Part of a small language model's weights.
Size: 16 layers, width 192, 3 heads of 64, MLP 512 bilinear, vocabulary 2048, 8.51M parameters.
Architecture: untied embeddings, ALiBi, shifted keys, gated attention, exclusive self-attention, value embeddings.
Training: a variant of Adam for these matrices, 4249 steps.
Each number is 500 + 40 x the weight over its row's rms, rounded and kept within 0 to 999. Layers, rows and columns count from 0. Numbers have three digits each. The size before them is the row's rms in percent of the matrix's.

# o: layer 3 attention output (transposed), 192x192, rms 0.0675, rows 76-122, columns 0-63
# v: layer 3 attention value, 192x192, rms 0.066, rows 77-122, columns 0-63
o76 084:413400505565492533590434525432512444487512429522557451473446468588528476526518493445555522570477527500552532510509415498508529510504484458491470526460533462536496533471515522491415471537521520
v77 090:558516536449496500558485506468461471569513524504451511471474592457424490486532590486503503465472490502510485510466475547572548514472598490503517462457539474533553517487505553502520452512516445
o77 101:487456462547477558536536529450493527501468499490519560471544512530520516506559469493543442514569408506487435476460454496484450521552532565524477471525513516498483390540437475515578546446537506
v78 091:510501514505573438495527526520524484490532550513432530524571507469491492508538550606500507492475486479525435473477433565448531457478488545468556540537506412465539481416491559522548525501527483
o78 095:468392430553431570460476477413491503483459452462458546442468527558384494525486494454491460560577457545474490463526570495500479569538497483558438476485536552502485473529444484452535509472479538
v79 080:513536463465490501470538521477567523528474483498473529523491573405533554479583492516503496524496432518522491545502482468428502444504532534532483490465496443491560508497524526557475451446484450
o79 096:527522505573480520519498493459460518540524538479462561511547479542472527567506478542561456469545460527456463475477519548532463547454490565562481509484511496451500423477468473463616541508491536
v80 090:563464580467447526529491433455490518454507450487538489471440571494538527510477522554512461559495478474453554448449470506562492515515580549508532412464435483526495528561516513500508497433551514
o80 099:531577483507517450487523511574499494626516525472512510552504534459630548463491512533522546459509514515501437608466503472516488442492528533486485543567468562531441445493441493558538579487506494
v81 081:495494540502427528514500515505420488525498456491544481449427434491511499525461519507484498452525426527474567515483516495553452548457569500465480459509545586537467519511549445508453575518492569
o81 087:482592515497550449519491523536567485510488486540560407524456458465558474513484505472512516538433547450492497490472456490516523497473455479501531481517485488482500497497461525581474399510557447
v82 087:566489581460427459473460479482449479527482518504561492512496542516424453456432494498516518514452504550503517462477498507595450492484559533575490444550461529524497538437468556487560470482541513
o82 102:469520452439510494476470531507465536469540554412478557441499497576544545468532497519511514472543536475487445566536415538474490488499479484398490481540508544525430407560475487539491539498556545
v83 086:464501496506524502421506450508471530416475470422548512464527486512483526540487486474518557477516509558543477443538521512471492568457459509435477522510537619433487474429520504445475530534538496
o83 098:489612519460486539448519567531528517397527537497436477553538461484409473508490510460479457511444540562463566433528595472500549515489444457511569489461476442443591520494506460496460453488443475
v84 078:444464487511424523538453552501430455509510517538525512502492513506511505514429484541496524410499433497467545512533508479577505595508517523467489518483510497473444573511491451471532487487523465
o84 083:468408486589525572544462521504483435480472501472545452548477455468599462432545572495524515533495512514542506502497411514490483497484466546492526468550510466497527569464436527496451516514547488
v85 078:505525501449564560580553533470525502507530467529503518506433511418492484525567447576478458531523459467417529561489493564551451494488508508555510480446432517592450463526567480597513448516438453
o85 091:593516490535514411512493411483552526582471521507576526461460531475552498548426450502567536511524454450505519504464464504533494537548560551559440494510529584499455409499444503508544570489504489
v86 079:520506483558433495499520484511475477618495523510535489517492514544455481497497483423529505478487515544520433577544484400500492490529466478484449502585555539501555520508504511466495515455537563
o86 084:420437547449523588601487553452428535399519550533470483508497470523461558536497484498450486460457435455539530482540428551430504462452491454464519532504578359489481609484528488527559489515563497
v87 092:552491477544394500438511504524447496513488491493517490446500451511520557572483446510512532444486462526475510478481511453504459574396470441517529521465529561566501471462507436515515592523518542
o87 110:484551500469567524552529503568522533546463555548545433551533509427479537509542560498500496529468536527483553421503539536515541498491483504458480484496502485470529542545475537477442404493497442
v88 090:517506420508545520515460533499522510528440497508457532476477446491560533466548489497450491523552492464398481529503461467514444508491466516494425525502533496524534472453530446501432489468458523
o88 093:476422618556448460525497497456532479478482510558537511430462536465469435600453442521521471537492439468513584497464485493594495538525580479503515529538558509498500520492467521495506458506432526
v89 085:531520516543471475530491449499433480493495468481521532518497539498509513511498525417593537456473484566463512452551509498454498516509518555414500449583552577448526465447482461416434585467528505
o89 089:418500505475456489467485593430460548445479502510447482513530407570390564509520487514504442541428554491538518489517524513474515492440420418500541490469518398480591572543466508523528469470509539
v90 083:458463486527454503489464556532414438462553571553531472479513473537532524480430615503427518533494531455493525504464458486489462500503419496482466493496545440438552562473542530444513519519560522
o90 087:412390463563487631583480537492501380520476412506555447529469510536507436502500525488503521535500524545535485525554500429496497511514507503492513555479494487514466511499457520516429468545519478
v91 088:517471474493481528448504498458529542526517418566477514488546461500577468401557519545490469510492504528490496536434463463484463477546530481564437526487483507561511446496508482563497365498508488
o91 092:528539541496566552422491437558538520532500518534463493474472500485585478552505499537527562518537476456480419587419448488478461452484517550485491536579534535533446495501515593492517544499449576
v92 085:467495505559513443486412440521497482448509493431481513524583483566553496557449494500497568483447444488538500415472472514438485497525480538437494525562524547394487482424498455455469517545575466
o92 094:464546516472516543441506535532480477414475488514447511503551408488435491437519565474513470509499610575523508449490595476521513491502414473486491486484497507517615567595515494441502482521462514
v93 086:541485536512470452408452413502508527462491504460487521523572445531499512486565513453548544490447513554550445451522518506377518447467442528413498508595490514409557455393498463456487528462492544
o93 109:473464482481462508441532567518435526490528551507398540455558527533387518564490486522449462541519538542517556497568542488484516519492448431512551526528529453501531541567526533451501498501463549
v94 071:473504495590490520505492524593374449496530546527560443529465426570514511472443536488547505505456469538506532490534502463494492516505455502454443436535588557475485516460448475437494527560516563
o94 086:403522487450520478548435544449540440454443421484545436482419449529483474522468534450455504534420566460498479486488406521535494452450455455480531505472506441515548570515544489542410393516521477
v95 084:410494436487564551575482485483602508546543525552514507513421531427445517593482354412520502510520476540508501518601476421483488436530493584510522534541545552485442442533501460459506474531539469
o95 091:521532500630438403490475528434426465474508484462487497554484438554474456472504488554541488502427507432522588514474426536449505514479445484532442511495496465463505472503540526490519554548480535
v96 086:543505453479509467439476521491514507447428496494542498541448532543515596566481452576547497510464468537474531474541512462444439458486487532586479494486537529542493467453524512588569567482497521
o96 097:542557475511456451473464446498449491527593557476515452516499468495432570495508440475487494428499514484467575479533477547535533508478492507453467519534469601484483494591433484466480433541527516
v97 079:514553536474535475449565487450583542549515553492464573508549526410502520488568492540517502516516485464476424511541535592443515444468547451560503505476488519554481441450480530581500483480434460
o97 093:573584501451476500447546444462517642526468548481448578436492503470453524534534499533513470474540443507429435506474496537565481529484521524520482442515513559457547441521515462495577520481466512
v98 068:455514479542508486586517548519359432502529512520536476497480473566474504488411514486514508532564528502461611509473515514576461485450460548581499416488511542549501511464509506482482510502494544
o98 082:445548499488503460570428502454567453496468438504620416501424469523554456499512483493552525495458559447540467542487426485521501483503525480444520511443464508549488452532496478558426474529585431
v99 082:483516480456538527544558491472576494569476517485500527483455542430516519600527408521514504453560446500454499509550536456557451457500520465584476508510464522596456427523466505574525478506466479
o99 098:592547525516477384530500410493462559515505550484513472485449502463516531473520482520539465454467435435502526474448452595546488508494564557504436444496499549449461451516510488523571529498542481
v100 093:482497533572456516517460553522383439532552552477602446476478493551460509442435484400503467483470504479551534555543493508598482502520457441483464501531536521483514553550532500435534519547518599
o100 106:461481495426532529616488536516502463468474461520576453547456499546538489498504516476475535524426555473517481503542370476475547436488495494483525548524473427556475527450517500572420472522576450
v101 081:486500498494552531478550505488499492470510527469507474379460455508518532462490515499571469532586566455554526520411570566533470467475435487537519545432542454544474485579520535449483518490536507
o101 088:476580471505438519544475488504601514544473453480544449601438582463560462496503501535466560488439515475488413526471489454515507515496555550507502498420421520470535407455531478585442471524473456
v102 076:415523417579497497525468550547450446497535543566481498476538402556474487522449498458454582514487500548527536487506461468451460541455421442488448554535622477455499517462461464496499531535561499
o102 081:396449494545510529507454541389540474438430467547541432523438446524449458458556528479502501550446544469519519466463489491492506490491479460479479496470507445497543576505547505492432415578495538
v103 096:524501555466515526509532499511493502405504469490508505509482495457507539484519571524529485509510539489507477536496523617463520468518480574501471439510445492542497454499523521488552456485396523
o103 095:572475477474450419430539441532540491518526472438553496476471510521492509611484414499490494526555425500464564570504473473559482521545491496571535492534498519499510468499456522558500528447488505
v104 081:494491472527464514554533536522419473540572493523504456444519450478462475477518532575492521456489500475473523477487495469570504578462406538492471465484544540512512507489491478510486548530600514
o104 086:447457463537501565563456524432585457470437536529599464533478521510507448519489558421489581557521547516477481424477540513484495472538495518532488473407515487492479471501467476482493493495512477
v105 104:503474553512514557576507501495395512464489450503537463445408479483528506483477565467512442522551511505457570488424537539593479573523531500470465376410467501489474546551522456478422468507504512
o105 101:486578514501543482521518545538593448590474487516556451540496524460656474498486503493517553549441513466533443589418474441496496477476523539498562548519489488539535501434483521550448502474485467
v106 092:501499512543404521459494462512449496509524469452580508476435539568469519577481470461549464413528506544483520479510516485519449519474543475562513500486560567560478495477474489496539554492505512
o106 106:529612517490546489557500560536479537518480533511483446590509484459525579486557526482497504468401509501480502490520495545495557474449469509422486444501467463463545514547481515550475447498516480
v107 090:437484400492462516496486510496615513541526560561420540575568484485511469543558459510463554461495489507495416522543474429472495489504483519451491599552513494449503469497449490564493475509529428
o107 094:510339540586495538488489485460447496424493537502414538459529500494438481474485490507508486499534451518517582444523561545470487520516462533509455474496558487448484557507521540372569576506450566
v108 080:476498421462660464504531493462609535467472477478480492473512511446479502496532451540463475578549511470560471469470523546424515499557521550512504532456450424443426514517500532565486455493479448
o108 087:536563517524459434368507480495513469492565498540468556489463506508504453482420481524508494477594480516484553507490602440481486574560518516559504529494475592537529416499553453471543513478443494
v109 078:481505519541544523567460537561413469434463532518482429499490446518503488464450606457474546508492471502489517518517483502518572574501484559402506467554513474438518534462515453456458514573446518
o109 092:422373491525483489493498556488544412502485405524574476460483481574481422512469466465500485567484559483540556475516504451516479494535498449541539543491518458561482568502528511519399455503509502
v110 086:506499563499591453528459431519499499518488544520519518561485500457456472512452425470518520507502480561517477423573477513469478557512424460411556480590516556465478512409490431470531607564496492
o110 098:488543454464429438456534553500451521435524523470466509435522469520389522517458501479502480528459569489497612452550505510540542558479519428542489541535491484524480531567521459472458432501509502
v111 092:467477471507386479426453462462533501587509482527481538514526511568546460474517489464465472482475491504545462554503447440582480470553555472485487566516489543489503519535506528474473484482561504
o111 095:487519579460551611524505506558449526422472542495408513535561485466522514471520524521515518445480500500516415530488505511449509426456475523427490532549562434469477578470534532466563555490495534
v112 095:490542536485532489518480496493574486572520589519506477553484502457392498526563501472527453532512548506495450534573444548475537477524501470498500517497473444486526459489476490554528452514497488
o112 106:525381511545419485540513505413430532486521488488455545454520560558408528538499417497499486503545434479505571491536498525516463519504497494537490484519544514488414483499495516446549519470467533
v113 087:570511511483520476469456526501548489465555539513486501488490586499479505413562560491497471497505510545494495527491521487470576394563536506537615546461467461526507468550534537462549422487561499
o113 086:499478460516511575525477410495433491638489477500476515493549507544467548520542514460452429458532488503529475530530422458488494448490535506494444529512514532517511508472484538503528557513494562
v114 103:468487444536513527499541554514519491520522440545448518526524440520551478455483454555490493504499491517495490527480517469526464508493541501490481554534540574564460475519487521533493509530457488
o114 112:500496521446576491458453434494559508458424493495508489459426483454517439487500548509472525495528492423487496499416452566500481459522501496488449464499533514500503557512549512505487472512517532
v115 076:487463437501409522466456468496439476487461459516506454549455486588517482490502535445513510533472499601508532471492502425471438570498527555477450443538564570477545540443485441368460507508513562
o115 079:425465538578512511529495622610483408494528537536470426482568436507516468510502481490485547497457554475554538519509525461438536440468392460426563550524513394481488576501524554483469458524487517
v116 080:455474408544556547587512575515486497488552551580497518458542494515498447507520498540526502509491514451545513492482480526478476528479427566404488479548496450420518514511490500512481500553519479
o116 087:486341492560454503511451516392559428449478447526525501472462493463498367502455496512488573578600512494495482498489525456445495524604501530559462530454493464545445480485513487489492562516490484
v117 090:485473546523520521506480523537457500435446536527549426460490496532470519492471586409519550530508554579515510490529504461448535549531441468475488502511547456419537566497520465408479497508512467
o117 097:412420472525472564522495574488486420478530436517490459553523514561470492523527488501497496517420488502550500528537494424502481492485524484482555557509505438516543541427517485511421459536494547
v118 083:506488428497537489497554500460576550514544497488470569468541556411555478438507455565488448516501525495548463491422514550496538430487547473527562612414496484487488444531515543563466446508526450
o118 090:559603492501505559425533451529535555549500535528452568505495525419539506494551568543546513474583446560440417503434506447483523511543527539569455477504495593501521463469517471472524569520452528
v119 071:508511516433539535572543501454491489523531484460452522464509559425527479499516538558501522531492498438512564514454519593585519460482527490524508435453417500480496523544532525568495463476491443
o119 084:559546503522484409512524471512528515553442484493560528527493533531619494474464494517584494498542504481513432528428514483524485502559519583540458463475464598510505376493502459517561578479522441
v120 086:499446486490458572539548508459513526457532487512539496440419462509484465504485509515466491532503556477512486500470549541463513546521559506463503466461482456485458519560495542494506448401428531
o120 091:513495459498496447421496507504557459512554493501498466488449521441613472516520495580454542456470434487487514621522445455432541495467510496526531530537494491519511491425512508543493509541444509
v121 090:540518522454502518526510488512552488498528420482441464542473555454440478506550436565513457453499430543440486474525491519550553509562508544484571467523532549559449476469533498505558543480477477
o121 099:580514471471522426521497487506474525540541556440534513434492493580457504523435464420502455490533528492435569410550483544509499489481514476546437477467487567463467460541456490534532511470503545
v122 082:527502560464564493558518565530439471534471539536429462534545466499479488446522596587486505562477525515481512520472498485496509498502497590542484450516533459496508474424472553514501463528499459
o122 094:428413445551469575497452476412548431478498429477529524461461534547477427520457458438530491525579482469461413482464498505594405507550497470520488476475542575522478461486456471495487531490533549